config.yaml
num_hidden_layers: 15
hidden_size: 256
num_attention_heads: 3
num_key_value_heads: 3
head_dim: 128
intermediate_size: 1024
vocab_size: 5558
hidden_act: "squared_relu"
norm: "rmsnorm"
norm_place: "pre"
norm_eps: 1e-05
positions: "learned"
qk_norm: false
attn_scale: 0.0884
bias: "none"
tie_word_embeddings: false
parallel_block: false
extras: ["some layers without attention", "local attention windows", "hashed n-gram embeddings"]
init: "normal"
init_std_qkv: 0.0436
init_std_o: 0.00796
init_std_up: 0.0436
init_std_down: 0.00796
optimizer: "adamw"
learning_rate: 0.00142
beta1: 0.9
beta2: 0.98
weight_decay: 0.15
lr_head: 0.00901
warmup_steps: 372
schedule: "wsd"
decay_fraction: 0.274
decay_shape: "linear"
final_lr_fraction: 0.0
batch_tokens: 65536
max_seq_len: 2048
doc_mask: true
train_tokens: 277600000
max_steps: 4236
dataset: "wikipedia_en"
Each number is 128 + 32 x the weight over its row's rms, rounded and kept within 0 to 255. Layers, rows and columns count from 0. Numbers have three digits each. The size before them is the row's rms in percent of the matrix's.

# layer 8 attention key, 384x256, rms 0.0599, rows 150-204, columns 0-127
098:178129133145098103097152048080118143073138125126123144131105124144091203198133179131145092129100141100124192148175141145152107150172113174103177138118073194131117147135139169194105086098100071150083160121118085153116127090117176131117082095114088175103177114126153108126103147115086124119138160155108080109151129110144132079089165144143081087078065153156156180127134139132161179163119
096:112140164084158131160111122105134049117128218081100154093091090140087101109136123182139113117156128164141165126149166089185059091121070140098131188163162140107088139133122161068165162133147148147131118157168093148119094123141120156109153125078214177159160151102134171124121148166131123173115146108125181134195119146162135107112071136115117123146141096136103138168109172148150139151146
110:166152092158118117159111163131152103131091154118047056060134141106117113090122150140070104057141102107144098080145131159128158211104107130153089091121052156162124129141144144161102114076191106178116122121082067134133139110081095045193075130089170119099132079130094135085105146093093147140139105136218161133142099147141113153151124136118174118140111129112114089165181129110109118163175
089:084138170139111167133075165179112151098173116141113144095095169158119104139155122161110138079113193088114180121102128128163084131128162119125059124188127166115103097055104129140115194162110173137129167059145158144159204096116135124120120133143145149145140101147155134115147152159181125117125166112194080143129118123099124081144118125139193129148100103099127138162168148139123156148122
110:092143129140120159078135154125148113120140101166140090128064170099124088137151116178166099074121150090097154084118104149091182135127181140133111130106151095147165107087152110141188157079142128150127143164152146160114126149130154072137132126157045096114109139103153116135146112167159120154150099123126130112143204097111085167127128100100141215082105144147125118107156072155103128118107
091:126109130162144120159176137158119121097120158111106074107159101167147127143169158126119132100104138117042103140132164066125114150150151166145129105148115102116146121101107132186078170173121168130180146087115203138151157113163105073068093104161138154160148116161122166134178094102126170108197134143170088125155081114132154069109134079102147130082111041117103105128130158043184131109165
109:098102194106099099124126134103131153169121117067102141131135099105143138135113133145105191166168123173156110123139190105161125140024128192132189137101132092106134119105112123140092110162141160144103133154115127100208093151168101092125119151094171140149171142188207155115113087184097172107171132099170148160147101087123154083129067120094160134142123059107152120101106173080130082100118
096:092117065110140163093086135144105201197162056188156117108159171149096163094139137097118134225153134120121093133111110131094166068143173058149136111124120121130151121113135151118145153145125127112100046185131135078108141153146086131116118150103091069142180128120124087136082094137131105149063096086119156143128112133135116124097116094125168155135156197160176163125147169144128117102137
089:132091073125149157076143107159051125196130160092173118129105103095192101136140120105121171152112107175143075133142131146120081156054137096102090121113092094129103115185091109132124118160165134144114140208137101140138133142069119169196171136076140127156113103182125141173172134157078128130127137109131138137133143133074158140147119106132138179200086085139133128088088133083157107122107
094:104111149145112090147147108176185107105088063116082075118129107184159101091119105188104182167174123123191114122119172121156205185125132122130125142110171126142161126114177096114108130128229170136163137139150148151122124059141131128094140126132140139117071114146147164124102121063088098129130104143095083128150131126178117075128112141139126120129113095137110134117141152096131155079149
102:113103078130158181176118153141093073181164095136146179156166173109128095101146196039125124168185156108108120121097151166164095148150141118118122101132107075092152156198100068041102155140151089117130127190213133144127150112135119112123119136109153121094139127149096153123130101114141083126128147055102145107150123103127106171124123031088144197124125176171170165110132111146111143136115
099:122166148063181096106118085118091115091151141120149196115110124065147121145106111129115121133118103151166131090126175157132037063114068093125046131136096146145111127139125138049172127103094119142104147134129021121137108121061158192137113150117147182164091112113129142158094127127123107119093174132094163164106124119128142133159087155125205138211134111128158115130106128136105142131163
108:102158147089088134103078092135119154147105203121124125116045111099085168113112093075133127139120118157205099139174141094115178204058062193086098122085129102130089134150128110144148119125114084094099156116114111101093140120115149076163119133133118086153163054127086126111117190132119155084148080112098178082100123096132153143146130122123141133133096116120122068082066083159125092156116
095:124118125095120118123137129084098103104143159099133122140134127191144104188068080166156171123082125130179113098137123128201136070128095136087108160225174116176111143123116127103099126077068137064143122144074062074078122134079107152132184153067160164117116181099163104118142111141151145184109174180087105150175126159104122070045122174126145135195095105101147124130090161104127124122062
095:134124139154074156110142155190125105149173156081150086114164120108180115165125125178146074183139078118117062109174118161157117120095127137157159136197119112176093182150131151063105185139100101092091155140106134122090155102135139111120170120079169073068068147120139125087095107154101159190094099137118137127120127159095096112158086113058152188164122151134147165117150178137119142153086
088:157133097106089142139066194166084156147103112156132136131172140124095171098100080134103108161146142125121115152108121076084175144178145067138115104158137078153131159110134158087146148159108127140148103155098041116133133128177086199143167148162112105144083161093114097122123093155105157127098057135155198125146128079142140142151111060116153166170125219113124112177120148166113119107148
101:089116129197122095100143103142182088135164153169175107083145112160166154171160085054181115084086143148165112169144056129198129124114169157153142121120144102110112064105114142119120190084034107048156126141097166116081108124102068065089113149150132123110136136052092171108170104121100115153117165142132121094075116162071109162103125107102099123096139140156153119098113145125093118122095
090:111115132099109098106172116146087201150093123124159158188119138046147086137126154131152154168100076123138085091141144155074087143088129129195120127049104128135133178155134155137163093113136111232120161103125132164156103128144130163182075120153058137123161119177112098176150174097102185088177118155152161119067101068167136133150095126173171111179123152140154085118115101097089120124133
098:152102116129107128132170169107156060110132162115144056178104093097187039130146124135139131098140113139089089083128104147100149148115135068129126144102179166184161167189108178103191135110176132173116112166168141213094129121129091137160179103145147126109091140132117152154163120120184109132175146153123122096108127106105144134186103164159051137137136103154098102095114091077155126132149
092:127139110161129135060148192143069128148149144132167063096117165171143118164194128114143071103108145109155078156137071202113131255119100154121091146171169128088113110116135135201149144082101121161122144160101133142109158181090071090118141099156139107041164070148083169126200097106165119126086180130120138146114091129042127119152097119122138114126116087127166136113106111169124058201162
102:134109128114132119146149145205151101123119210070181142163125067156138119134155089123114126155174148161108149177115136150102081093107133086143128158126220157158089155133105111092212169183099165133138145158195106160129108152142109217114187126121112160167105177105149112207143074182119110109085115137130185131119156111112134143145111133160080114180100091119111137155125125171116129149056
104:145196151052152068124117078090112145124129147119156149129140109076144148152077145050160191188124100139171118092118115126121080162136120106104082103094101102146180166153118150069138091101097106114141176127116071160087131109110153144140161194158117142108096101119166126144086168046142142092129111202057157125125133091166079180098127113145142105141105114165147123104111065128052108119198
103:152104140128127145111136185058070145141158132098138080180174200065113096119124126118211130178162085135079107065152130154114172085145153111161128104166117135158130162189107091114056131091082063154169125124083141134164107163103083114148116136103165159119141137182115084136189071100130169145195127162068150110092065087115078120132113104131099113165127127132112124107121139108137116106155
104:168065149120146144143169135106144141112121136137098163097137069120140115101108158163100124085114109140131114049169110106094162140153164084140136171131144116158191129078145095157116082143166183141157156117162141135134142136087191099093159139177125089110045169103176098135110103132117101151098059113097080125188174073148100049116131163134109148122129116082136092145104083109086109072181
108:203147094038132140154169155112130119131161214093130213129100179124134151127082139111119114133167136060087132091144150155127081175125102135126163109176163160119140192164135081090104050164154100113109161128121133172125166162121152131134165118081139150146101127193139076191141141113117099155125144132143094170199173106163108157106120105143133174161060175144161137153126118142116116121111
097:063173111127176111128108093126118154151122069151122115055194125161148158128116129075121154142123132127148135140118140117152155114079128127085083146104062086099137087074127127089099163128090148107163133141080197092165163184161158100067116159137166165171158142107102158122110109134119144084101151132133164192086119096142147095126100079080182161123138082122113063105099200111122108087113
099:084102147104153103129127173163096118141161110114141119134063235160066134154109141179122173085122187037113134118106165117157113113101144182174113160136143133109123151128123115169064114080097138087158120119136174073102135180145165148101142169079098126112149151195133106127110156089149131135120098165082133087208185160141096132051141095123207133128164124137140090139135117083111123130125
105:159158122106170138169153164120116136143094102136133161209103160108113128081117146097159190153134130118140137157112175179099042122086171115122109186057080129091113127104099077088116049108151116188135119183135159152152118141149124154112167128120134139146136113172115144228185145095125141072121164136124134123120144097095111147096149147150128136159170082122120101123108119132109085146144
103:062082167164088117129108174076188096155141126159095139178078133090102114097154124218139110199172145122178123090124119147186144084091091141162157154169157158150065128083144120124139178111118155134105069140160128078156126146114121186161141096072182130136167173141187113105119115163118127160110150106158144106104122103145151098140083213079178101186156108142093108169142201119103115132130
101:102152143217087145082150154146121106152159098128153091136130148132139193144139127093166104157127148144116124151138128130154169063120182117165099183171108174130087133137136122177062129050166119122157138178112126127116118103103125085161106131147138177138136137106121112118153090114129193194116148139106062135146091071059081031134102137103153070131078136159142179135150093106151143090154
111:081113128116200158107123160175130138170179095152207073037108224074105090138140188130147137147129159115070143066158184091134082167186186144207098120143147128130181150176122105141112150080130117153144159144123177106131157158157163093121103167118076150171145149147127120152130120096134135159145084132116166086152129096137111168099161072119157195087085099172138190101154118116103107091180
102:130095142136160151182120171132183119089143108101103130067149132139104093143126099161108105113155144109079109103130114096104155173178160167149211124148176137081173127190117116149115102118133159095155161095122170157129122115163128067096080134147134123058151134124130151110101125091113128129183090122116159112172096153176142182109169106128083052087127154125137173118086167125112151149186
101:132117177096112096103159080108135149171051130081095139105048078116124160143088119189105156081142145097172173115146179158141103125107102162129151156094136056152122102116132118071130087106142127188168175066129126157127091172146142181131138127145130154192156182150116117164092110084068137083072081152138132124097144075168167160134162153100170123191093129080112077133121100091133133126113
097:124091094155072176154100123100164110106149079204077181105198152169095122106117129139147094200118105098133153127094093105169174114147124115117153123192112069134124125105132091105079185089157097118107150145107165117156112077138155177108092097157124094063164134150142097108125176132088109126143139071158084138103155147154157143170216157109105138103118126117062192112120153150164180118115
107:114131096118143170126131106065143139153103138135111131125080123120136119086145129121146134082108121108136113115141139119168154141125074152088114136149160120090098116147143166087128070144154123193115184080121103198162121125153133100203068134142135170148203111043095180144117172111190079141138152136115110158085158111171144139099123048141110106092156115152140140155122143111167155091139
104:072088154107131120121095143168188139122132160128160123099150098169128136172145124182132211123112104156163132110145097091136129102107157071126187173143159150089107140105129181099195171139075183147173132041131125110107104154123080144115095158125172092105162157117128144158128107175099136120147118122076173139079087104144133171110105135118046140070127186123140125135104151089142117108173
110:145124138132145127131140082138065146157138124094113113105153068147118142128115150120172139128117138143129082124159124080122054047122143103156131128094127107122168131147151185123143128159058135146141109089148090164131079094155103144115100151105120176199150119114172119145132093151155150176152145147080185148202091148089073113067114119123110052099128175127127142208108090154158158108152
093:097089158082150091113139109097139126142115081114122110164080095116120118074127150169057169142213158154147078119127190113097135083147169123130158110087175155190119120119126079131206136153184152066129107115171145124113119157100171128122180180144101135189059153104180124095101119132130118164147062139097122091121168157136082136112108125094161187108141095169114145115151095128051127096146
091:124078105163099192087097115205096139187151129094132108157157087110106119092153147068124143132088087156104071109162111134113147117117173096118141135086099144144168097152127143140145148168129096132110169159186184116182145117169127120146106116122058030078114113125120092095116149196147120106152128089124132122121140132115078120104130087144108157122155141119137151148123070161174131106107
089:108126089145120182173162147127138076168177166155086153159119097091142109066136132115118063138090163151065130130138110072143195135102127141110133123192133106155090153140117087183148154154141089123153178140132112141120143087160143139198125106124138103145089131103134145117147112163153090167094132093162081109214177108117102105195131079108122126114114163127138157157138084152147127118151
098:115158112122139117127126143170141110118129153163185172129133121155171147115127153111152104119176126096116163129096166159083070155163175091154116147113128203108110119156087170134141110167146201205148148130150137114177092122120117195141177146138126155210112133145079080182146105103075095050133143141150099135110119174145150155061149171172051128125124148108096157171120122124149119140126
088:180157142117143123109136117154131138094127171095154122137074095117131080160141109211128093051089121134088159095101124108094144150176125132108096073116226076154106162178121099132159088153125170123147154054149124186091085094156166103123160153133096104091060145094071130103104113099171162135203080154121168113165138208136117175159101120139065156087109129134148122145126068119147119111179
103:052147168122134068141138109054180096181141132105115163210110090139120199110152131114137154164174138165161140156092138101144200073064083171139167128131164116100133186149133123129072096103124094060200078158096111127140118117100114138125108163114158159189145147109151115110093090145152154131134164163051127150099186101159090064145091080100089101120141116160116073096126152118164132146137
104:106109127130089158096149048127123106122067122093085082080146116107156081158122108140082135030120097121165072062125154127144125167180143172115133094082110210159116083104149119148109158052187134110140158155127114139166118117106138077111095102138157142088077106102142116128113132127085095138170094130134077121142144108130174135146119156161134160093112067151117145064158166120144153098101
084:116067100126139137125128158184100158070111083083125105170145108143079085100202158175122100118154116118071093107063153169069162152135155119118122067145140122167177142142109138182084137155150120120148113175135134103191131078083110119046145140142082107169098129176143080138147020169119126154135097139131098145136130156123055080146144121143158149123140111120069158165170185181163120136115
092:127108131162118090102135087124119160139165067124151149171133092124123170094163118138128177159144130195124144142116142158167107059134157082077134120112097115122143119150103130120109093165087132120163088169154153146166142114114156114127141137084093153174079161102157085145161140171113139127096206121128123094070105144117079091130094111109078182122187152120204141076197109147157201124065
105:111224143131101158126071120105112118183108129115113191174115135073181111120095084098126122162118132098196144143135085162149115116084080082120119161168117159080079133119146118082133169144141106135152141136133100178103140157134102148196090142146135171109219087124151138141141194131155120097073192124172192177079151075088173165181096147121155056183177124148142127083132088171137131109101
095:129116112197070125098131129092097152136131052174122064144095112111119103122160101159125089117144121109161097158090114103135178119150090120136077087148142141155137109158156111130097115106171074128161110111121103153096109094075146108141113104137129156110085060111104131111142168072149141169142165153177120104138138161097140093147119131144114054165147118148146139098146040121128193114134
098:173127138176125135138161177173151133110090134144154127176112156102166106101129123161147067135117102125133066131159106139095242188116126125201084135101146171113121165192152146209150144147104141123137161101075102138139161095090103099245127094137066114153148074140133123136140107107142141126137134151116133107082116113120127190166119149145140075161151120157082119163112083149102101158204
098:130089170146128180136128187103146099131169137116115099154122120124067153137158150110129090192164152189086121139108170097090147105142164118121193095133148079122155124129086130162082113153141149094116081201106107094111098118143037107061126170127132100152097149122124147137145057136072170175144119101077157137175124129147075090145133119077077190084116133139114176137145165127092112116130
073:125067139136101143159143145153128087128163114113084172076077136160141119123093096202106133124174165072157184149121135194183136168088123145124146139163163162110125133099131084137106118100141177092151201068083146138088156160118152131097116112087159160083140135110159167135159139125137156151050162097100099134169129177152142089117108138091171093161089127113181127113111134127120134153135
113:144114100146136038100158121136131180103142165099136016160142048185158177170097133159109145154074130133141076167152140093134177200139093105108089129130150130128139150179096188184166070154132163149178112119105083133104113131118085144164143144085129169108070143116131127117129131122100165124159186113119113151102070165143140121138090123099094119154103132122119161134131098103154174120173
106:112141082120125145105128173117125103175145211123144163150108140192168154137137127071140135136110133080110049132155074137113113120118151110077138143167131170130074157107134162132114123204115131157108126146111148116201165131156077139166115133078134118150234123123087100147128114190131058135146150074149147164145143151114160149091108115121140140124161130137144142162123155111168103090060
105:138072111119109206102107078189075118137146154105135139081141074135160096132097137142130105122134147158124142104105179097134101159138132121063079153136114137146118128097095130039125175086161145142180131219155107085142107153063166128146124152116176149117061177110143112102127124121127130140117154114159118150121109069125127129125108159064150230146088128150143121086149139118177115112126
098:134130089160131165169140134168110114243119123078145094099176105075169100150156148018102129109178112156088103131214117180111122161088145127187147100121087133116133095158113121115129157151155105133131105161116203138152164144139096061137101130120194156134172082164123135123183070140123130133105172134176141164117079143101097097133114092117135126133154083110146104104124167103111106140104
# layer 8 attention query, 384x256, rms 0.0609, rows 151-204, columns 0-127
089:167086111093132174113119086154076115185085101078140156159091095109192166175092119159071147110155135180124138107130141177193110065148134110088135165117155125091119160120094096070106139120185163169144165128155087128127099108100134127102080150124210101098118120103165118142116081207148124119082147094143139134123095093068183119185120114133078180093132164082132146136157114117151080098155
108:134120114157117178093140085117141136220116131129151103083175135118158171125101142158128160089087089138126108091162138119143134153165120091188045078125125140181152173118109159160130170131143042139099114119095137101120120104134064062123141116130087146120141059129089126069142110157093120145175111172117154122095069164131169101103142154143098081149186104101106097135125122127079098131196
083:132148132164167165100073147142125107114173066139106124084151174149133147121150077105108145166174122139072120163191095103194126154092158169166072118110158126111127069093060155102151139107126090128161147159104127097130106142084118151087122172119134112176085116047105148114104084129116136230089208142138157162117132171175057138105133120101110091088034091098168163134123149155142139127056
110:191133136123123133099104218101100110138133132159117170135190161134145143079124061108096112153124121106082145163091113125100166125083117137056149084149159138110168086111111175123138119126143110136177120183136122152111114128070146126192139112186132046122058179115100176173114131091195090199125127145084069152147134146186038133190128091148107121092110150124090087143122157179127165097123
087:100125193129136117105120174122144132047108104135105136119098112129102065147118191120116109119147164101113146143189134146148130183091171189152124095107083111104194117096078099136116065156150181119154117109083170114126188150129135120097088192120183153132130147150084075091151095117117142173104099075122154163157078049210090129159176127158124158128119138034152093131142121133157067109073
103:075035171080104160120102152161152169102135126098163181152118118137161129148053181180099133137141130165130108101190169190112117122189128102049171116143060105110119145100096093124134078086148119072102131088166127086199118108177117164125104142164120075180111152123117078104099164159103108169119052136078176095141091098153153127121095151158148164118144124084136118105114093034164090144151
097:085144119131161142177115111157097090117114108138156073129085134105062149162152075092152132177125139147148117117091079110096139103153120088084139085163201117106141094144174129188147074086116133110116164115108120130120143138130107138193185104068142099166153177102130182147110157080134101160114115169180156137100144146062118089155086106122126136144176094144122115166106139087131157162141
086:102080141105082127150150133177130190166190124138167137141114122113127139130115185117163130160090148122142119083154092147102109069162125124134123136096077139187141148105164156091113130128187153120147131127115126056107129119113144189122145132120078145130119070116136057094127164084142083123137139117087173134073147219099169089076096099154188095200089092219216115196159106139115046150094
097:165103139127140109122169127146133181104129169126142126090102095134126097154117148129102173126073119114085064112133148151147108134126120133078122136151104119110150080142117106091091070124234146129114190160138130115091155081182174143128130166113146093102125159082054157150142105113091082154113131124113120138105174079122203136076135154107111085115066144139150159111164116130151124131201
098:134137117159097099160100124169084140175141118195122096073085192097136119128130128098112116094067154053116152133134107105110076104118153135102079122138126137104126161108105153140114091097137158141133126145152185092135173113093089138192126120150155119142137107154131114156095174102157108134108159092170124119111071143081186146134097065158185166150180151133153120103140102131134132194149
094:122117098087155165130100100124134119188111138102104185130156129122115162156178103168169133095182088190174170083111163136144090082179157106184080107152150112137125151115142121124107218103108132194101108167098092094089076150174093126105173181126133146173109134103167133126130124197114159113156144171150125108072141104156107114154131152098143148156060086128133113179131115117128102118124
109:143105120121107155095099132121118099165174119120124168096125103130173183141069127117113113147062128192136095092167117120125121146123120112105152097147129170094077174166121090189137160122109104088093118072127133080169066139138157105112101119169142050119149121151163099088111151182178179101124063176076162124144139131125127179121133137136132120157115132127144120130090107147158156089160
099:128139099070145127136196175147120139138114077101179122144086136165138096133095109134082170115148135160138161108102131119144157080158187104114182134137143085173090120114132117126094090197161160096131085162155103098120171153153125145187115178104158110143118094170161196099135137166117139148183159113113095151143143171081134089113107113145109096143091097136096136165156121107047164064074
093:140193107116148119114144152119111097123128162095200103167138119122152138139158144154079113112155178088097154145148172082119146115186117080134160142194175144183068137132131142143121138129130132155124193140151126115072135168127098095195139162093117199121149086130122103129126165069148150159152114125088137134102093124112167129175105089102166153116119084112160093139138117087100098097110
089:074176142070141162120135150126148073157122184158154097143149146141116168152078125085160119123114108140151116108120044104113130139174069121144095115170201097123109130096136104180151093200075113139151162114123134096149134125149130117140143152094144114126219134092092162112112114178120118167106138168160177156087115132097132104150137139095137116088152098091135064147060116062153115128115
106:090174112149087070124138168150117122125118110112081096153139131152088086108128143114117149154126144116143174110158200125139136141101159107151134197103135127144151097172114177117154130171144171107125104118167112144105139218092125107152138165149143114145103129152170146134137116088127166073197108100079099123085098106131061134148137071159156153133146135146091147118169125194074147053093
087:118198148092158118118128105111162131070125134155172147126166149059152150133133145147158126073102109078101104125176134136089093113179129124127112124143040144137144135122096126164117152066114113130104086138132133153137090168178129118073088154117181175132085110159069072152110139089062165127119113175099170135145134132212142116088142121138142137142084143085188112160150051123157148144153
100:228091151162130133156183138156087146114092183120129129164152111116132111136100166152079117083143148069102114127114163151115115159077131196143128130126093126180098073123147159069091136188194157164101140188095123137093124104091153107135074142132127140082125109064108130118144125095124104095106185113155084164131104156114133109115122073158114087116103149169109130159175160181084120111154
096:131087176166132135076107133167062141130193117167110102095158137115133085157124140128164100154110108112080142179166133133131148160113152073181157150118057161126138057104113192120151116183144150081140106138158115104133111214105118119175064121110132132112143070093157148135108170104164188083107117112143148154103140191113129149147133080160152079165114105122120103159183132149124118085099
102:163108179091121131162184130145138132137142122094145176192091077124118141129126132147148129173190149162138134167118154144118087105121092135156126161129175082171102093147135109095136153140095214090141123189118085138096111145115177131131136162136125165138141112089164119176110138094119164086040149093140149129109128146083113118149127181120139156123067143081176164124129137100123046112116
106:109129123068150092106125047084104141181124087136126161159115114142086149153118141142153121075155109100187131138097146113105069141143134117125114160161135092085151142156155116146137180118132128148128103187095102110173098124169138116147085173136142124137139149153081150139158149179098192161181169174072118126145158095139142139106188128154117121123094159156124101155074073138131216101114
107:098105103170149118115161197180131148116108162138148067138163125132113100134102132191093108100144121085177118135169154169104091145134178114095144103086121082154090159097088141127082079159120139129147057179146178125125146146153101072218130177108108165134152066186080127141128111157086151149089137161066103132149108101102134134144092081153123120150106125155066071161129075087097165103079
103:181097174100155133094128135067094120133095103155131186173087152138170112113107111172103135159152110094092216122049162146124144109051111144137111142133115125150195089117169133072109069063182132153130143144101177145104132111186097179127156059129088109117077147083146188119091086175113060111193123133091137118158161097126134100096166169091191119114138096118105125165124097127099084140185
105:199174082094136123158113161124116177154121123136153144143160145142154161141153118143098109119126080091110134178055139086139065160146107087116147107145070080176098194094114123110117103075108130141133083163137135108151118079241113147162087087148120100099200119130163165116054160150159117174125124125138141146180111183079167114130097118140155174111172103113148100086071106127146155127125
099:043155097108109098119105116137183142096098158123144134046154151170118122132151112061121153178115136169176130106178170150124133162096124173116130092135130102060173120068122119127154107155119116141154186134102144115184160109180089177097179162115141115195109215143135130112118118153128128165141086151100141142120131104128164115110146105139153176110103065079157061156123170136094151105107
097:157114189092168088118191172110121118127157176180185132129082162137128078145112087182096146098141114148088189107134147138114133148174133153152151075159127150108136147083074078183145073095165160106157119146104167113155182198168127140206148123093152092137123121162096190159142148074149167108156170139111090149203131179162120166122171163112147122122123121094158060142121120056131160127166
099:111104123142127103160149118134145154141142126183124134105140145113129116139150157144182112117149085101180108113157093192127105121143089160089108124077048118145153159043135080166152113089143166125112022154115120069169197150146149175114147076123115132136126123184114104147120219079132124085133156131112120128179133126183114125120156100167167140150131152146187132171126143128187106169133
103:099108150132106147066102125123110064101106181110120087138159183112168134107083063163062135165179130151129099099131109127136108108162131114131159122134149134187100102179121151121090123137161057088102135168166058119169105102117115120121210144102129108178160138079086129117096116167146116105129118153144206124178098153127117118146085115146113137095107118084083132162154134107104057115147
103:071147092155173089105112177146104159089115127132155100164156109154135098167109166141148133167119107081111060090164127114150127074116203174085171155111130101159102039175150143066121096141109127093149090115120117126065169151134141144140099137157127130133078144104122125099140124113159117127090114118076143117145104180054134134131102099125147122146077157156065132146167101071109088119052
107:110184146126207070156143154131118067072186142165188099108099143096107139126145117153136116099109092090095170167095140140105112119184167164115115094084146135089194165093111154166146076109113158155179115174088150144145135153082089123165105158077162111150068102133153161183140109060101138178081130137109130165182124181153086157101158111150143141123108136143118105133120136204120149122131
101:151110171173145138143184111133142147100093090127127119146068122125122090151179162209114102138110145114069202156130148123141135130132127120127128136103168130102205145140123115172157044115125202179143145077118178212085127119045107053120042137144112124067139123155153147165170112073060155110116089071137106118168113062094116128162152174135142164129199174124078136116098057118146143113186
098:088099156081115135128111120122188179155135162134149173101153092149213125134170093124154133106107144173121097126117114209122134105155131146170144155183119096183078131133094078105182126135142103149114099133096148114116103113232132157037180102163082101119134120110103075134137038165106116102155093145094147149152128115177177086084133192112142162105110138052102078148065164180129107156149
099:114178086182071118164052107111090115105172152143109061058144186108163117113134108111139113151090184106151093124102136032147133141144135137083118135120149135112110126178158170148065142124102128132140142101141145149121105111054101129137137139131091128117152151182102097134134104085102136114127129113169145132081130083110131123150085157104104125105155165192086154080102142081143147157145
105:131166083128113163103067122156133147169102081145036159104189142103179173093124126049122152128095138109151109143089099120105134096089165121067110095116098152064200153111080146098129114164135117161127152105152108179070126064153075129075115131176129125094163086101100126132082113161098052100123193085113143177139114161147142109123118066181125094110167147100144103105136134182111125103141
107:155127216116101148152136092105127094139101176102120083192068086118165081099120148158107139148190113159127134098139113110138133144097150136108107157116139162106201101145185110105151074173172200162113161168103103175135085164144131104106133186132144104107142190098076177104122131123048112097181140111133144151127136066139082139107138134132121094122164143116103140166094078100117152090136
111:118161121110154110144136132142121131167119033098119131189053075089137118166045162167138146117172112139119124102150151104134136094161108103130088162113095081074153113136138091107081071127200174174118063139141112143162114194130113158119063133115159128110106120155174077111098080195114116174135221091106110091121097080129114104153112164108109157134107226090106191135110068090139128110095
094:144097147068168137090189117146151067178149147093117164095084139142103182114087042197117107091137170163116173122102112157100156140153104166123148052133190107113145104180132062120132134126188090138141141134107122123122134094117156112081209132128167052148065137104171137163127115097167084148144094152107148100196136113174083135096144111121134173099123137107124133122147177175096066084169
088:137166162134100136110120143123089109099218089142121150117076156072155127081073106112120162155146218091103126143092117084068105116078150085058144123097095116083120081159150171125102117064131131094168176114150163094180142132102119119168115137181085141103100102137090070134139116098164096115102156098088146119093056125069117100115135094121146107107097113185179153109107090051142120165125
089:169165130145069178120088215125125121165144123118106135099148148162147183138048102097137109176144111105143090148108060042131166145104118110124144103122137118126168181192140148100121096137077096075152139139133140141122145106046128104144097138161073089077148148103152106085079119181175097133061143122144144087099067162144112112146132141122158128156124136135165114085080135138152041140100
098:120134137155145127163125066121143141124105135161112073112137131142054108138145150099194130175172117132161089108074072140131055155130171155144111193059142108170174096122124118069142130086085191154121097198058085071125116131156086159064142123137128123128149129116136128130151119144088139101104171125147154147120114097132097137067121167115104125113093138143141180096155108150148106141098
086:186097104133120121116174172126101125134124141113080159141113115169139147125132142161114139051080145127021185172122133127105144129127115102158072124144154149138093180120073098078143140192112159195149175135118165206091117154132173124069083143123148115080110103130078145149168115157104120178163170115111081153123122129192061132123151132142051072077171175098147091121122120165111133091126
103:114027061098077113125148106133163180125076159093149138142130089187110097167082163146139128108121096149160100070125131168139116112097161152096193141147137106122109120186126064111124127149186089061111102173169096165106114093166138091131153106141142091122144191140108147139141151161123176114187106110086091087157144116105186158140124109148119159151137157137077154079114126099147150139132
106:179148101108096109129160140129167191129125121124126179112162142118157177095156126146068150133124152154082108127111138156144144150125136096084157145114108164142138060144118196091097090131121128093127156105101177095074163092192105129144114142130088105089057105068135144122152083126133094133147073128103047132097174120103164046102118129136123160101133134196136160100214193088093150126197
089:196079110116204165148151196141118126131178156163182109026110161104073087080113122104169114120146149130128136146109121125114123135156156067154140125092184144154100106116125132131068121104167105069118196171152119091176111071090135093164179147110178165134128106172127102138130102144128082169101126126136150131132184193107135084108119074112096139151131103143104137083144106063109075137106
095:134161114148043075107122174173097139053179142112063130157146130149091123092136076107147136143157150125159136091129116157121133106108182116117149155121097147041065118105141118125132143091164144100127145128163081142114129104119118160118231118143125145183083138157088142144121163109119105150147134103129081110056128156163146124110099061127140130120110102174141135093152097126126158161129
095:105144120151095151114091107119126192216113112114088097142179147153118182094105183170119115151156117117210086133221123104134116110094060150128116082091108107110077149148156178121135190140075058107103105122115126128127093097120147134118089134125093128166151136107103079147107200162131161119103147126160169132094149180125175173130105136157119105140136136143162111174128131055145143151120
087:180111097149133092120161170119119193151180114114093134124184118139093175127121133160094146133082132091107146127180115143138165099143140159194118119137139123079121108149110121127064117187178118124121112097146136169054153122136138135155158096081097135135117090099137152134150099107082085127132141132120068142084176146102127158153093109106103053127125148184110093160165152172102155150124
091:134128113151173134116112146107153051166159150133089096114110132140114108117067158152135119146071037094130040092149132116099142164124116112173121107090154155181151154160168129210130148178116102095072136164122110141101103093111124061116082161090115143108152107084166125083119155121096125096131119171125138135139130198182101192124193127165122081173073036118113124120160088139153054116109
094:081093108147152151146131158141135089095091134135148116140074132113092103156062218179126086152156136146152161151123168144142151118178175107089131123107109112108167173118142129147158061145139148077150059136196081109158148113125150111118162111121164121099104157139144120160135175071163113118123070108097170086147163106101097160162116106160204159115130157112069162144133089074137072117118
071:143123204191134150112090129130141150162108135139165104172139083150145135150183083180104127139102104124112106116175110114179122130140179120127140206156130129139147148123115126153114049093180111141101141119146183199109164118143125148127070122149183115100163146137147159153128133101107155115138112110144073163124135145129157163082096145133133136095070134117152166106149101113151150096133
115:111114101109099106078149129150174155090135147113099086229152084151061138136038146073124131165085091137163076117105085100127151109102212119161146109112126137091172141152155099117113079241120160153132203127136076135142112114159154134057096151122121144119197141062132123083145115138086127157154110132119132102094104143128163135094132141160138030170131082129125127179149080134140118089125
101:091150059101100157130103142185139192132121116129123081165134197104079101091107124084112113206166104137139103119117051090120136140104130108057132084115092122126150118147150165093111068120080178160103139112115149139129155121121121128166122132113103111117197125114112159134094178116145119151148165112123168120117111176077148090151105090164124142140146121112192152180107118062119111104095
093:169164135111069166127118169158076122119159126129131129112102145119188146105089090065135139147070143170120153106136159089124105078136155127051119114152104121100073052095062153079083128137144194145133136123136132101134128100141094166128173141142081151142125110068160108088154103128139120145136143144141128158073108134154185090121103113108165139141153076136138070190146171119134129115119
099:061120134146118092153162125217124177088119083082158125093131106112094148146161200125119119129159142117097133147200165186129107150084094158167106160081103110151081139104084212129151128065138098135092102145116207094123133141105034121143091119165092178131113097132210087131096134099099114144084094110149151138123104137050216115116116052120162172149108097128156106082180151144112089189098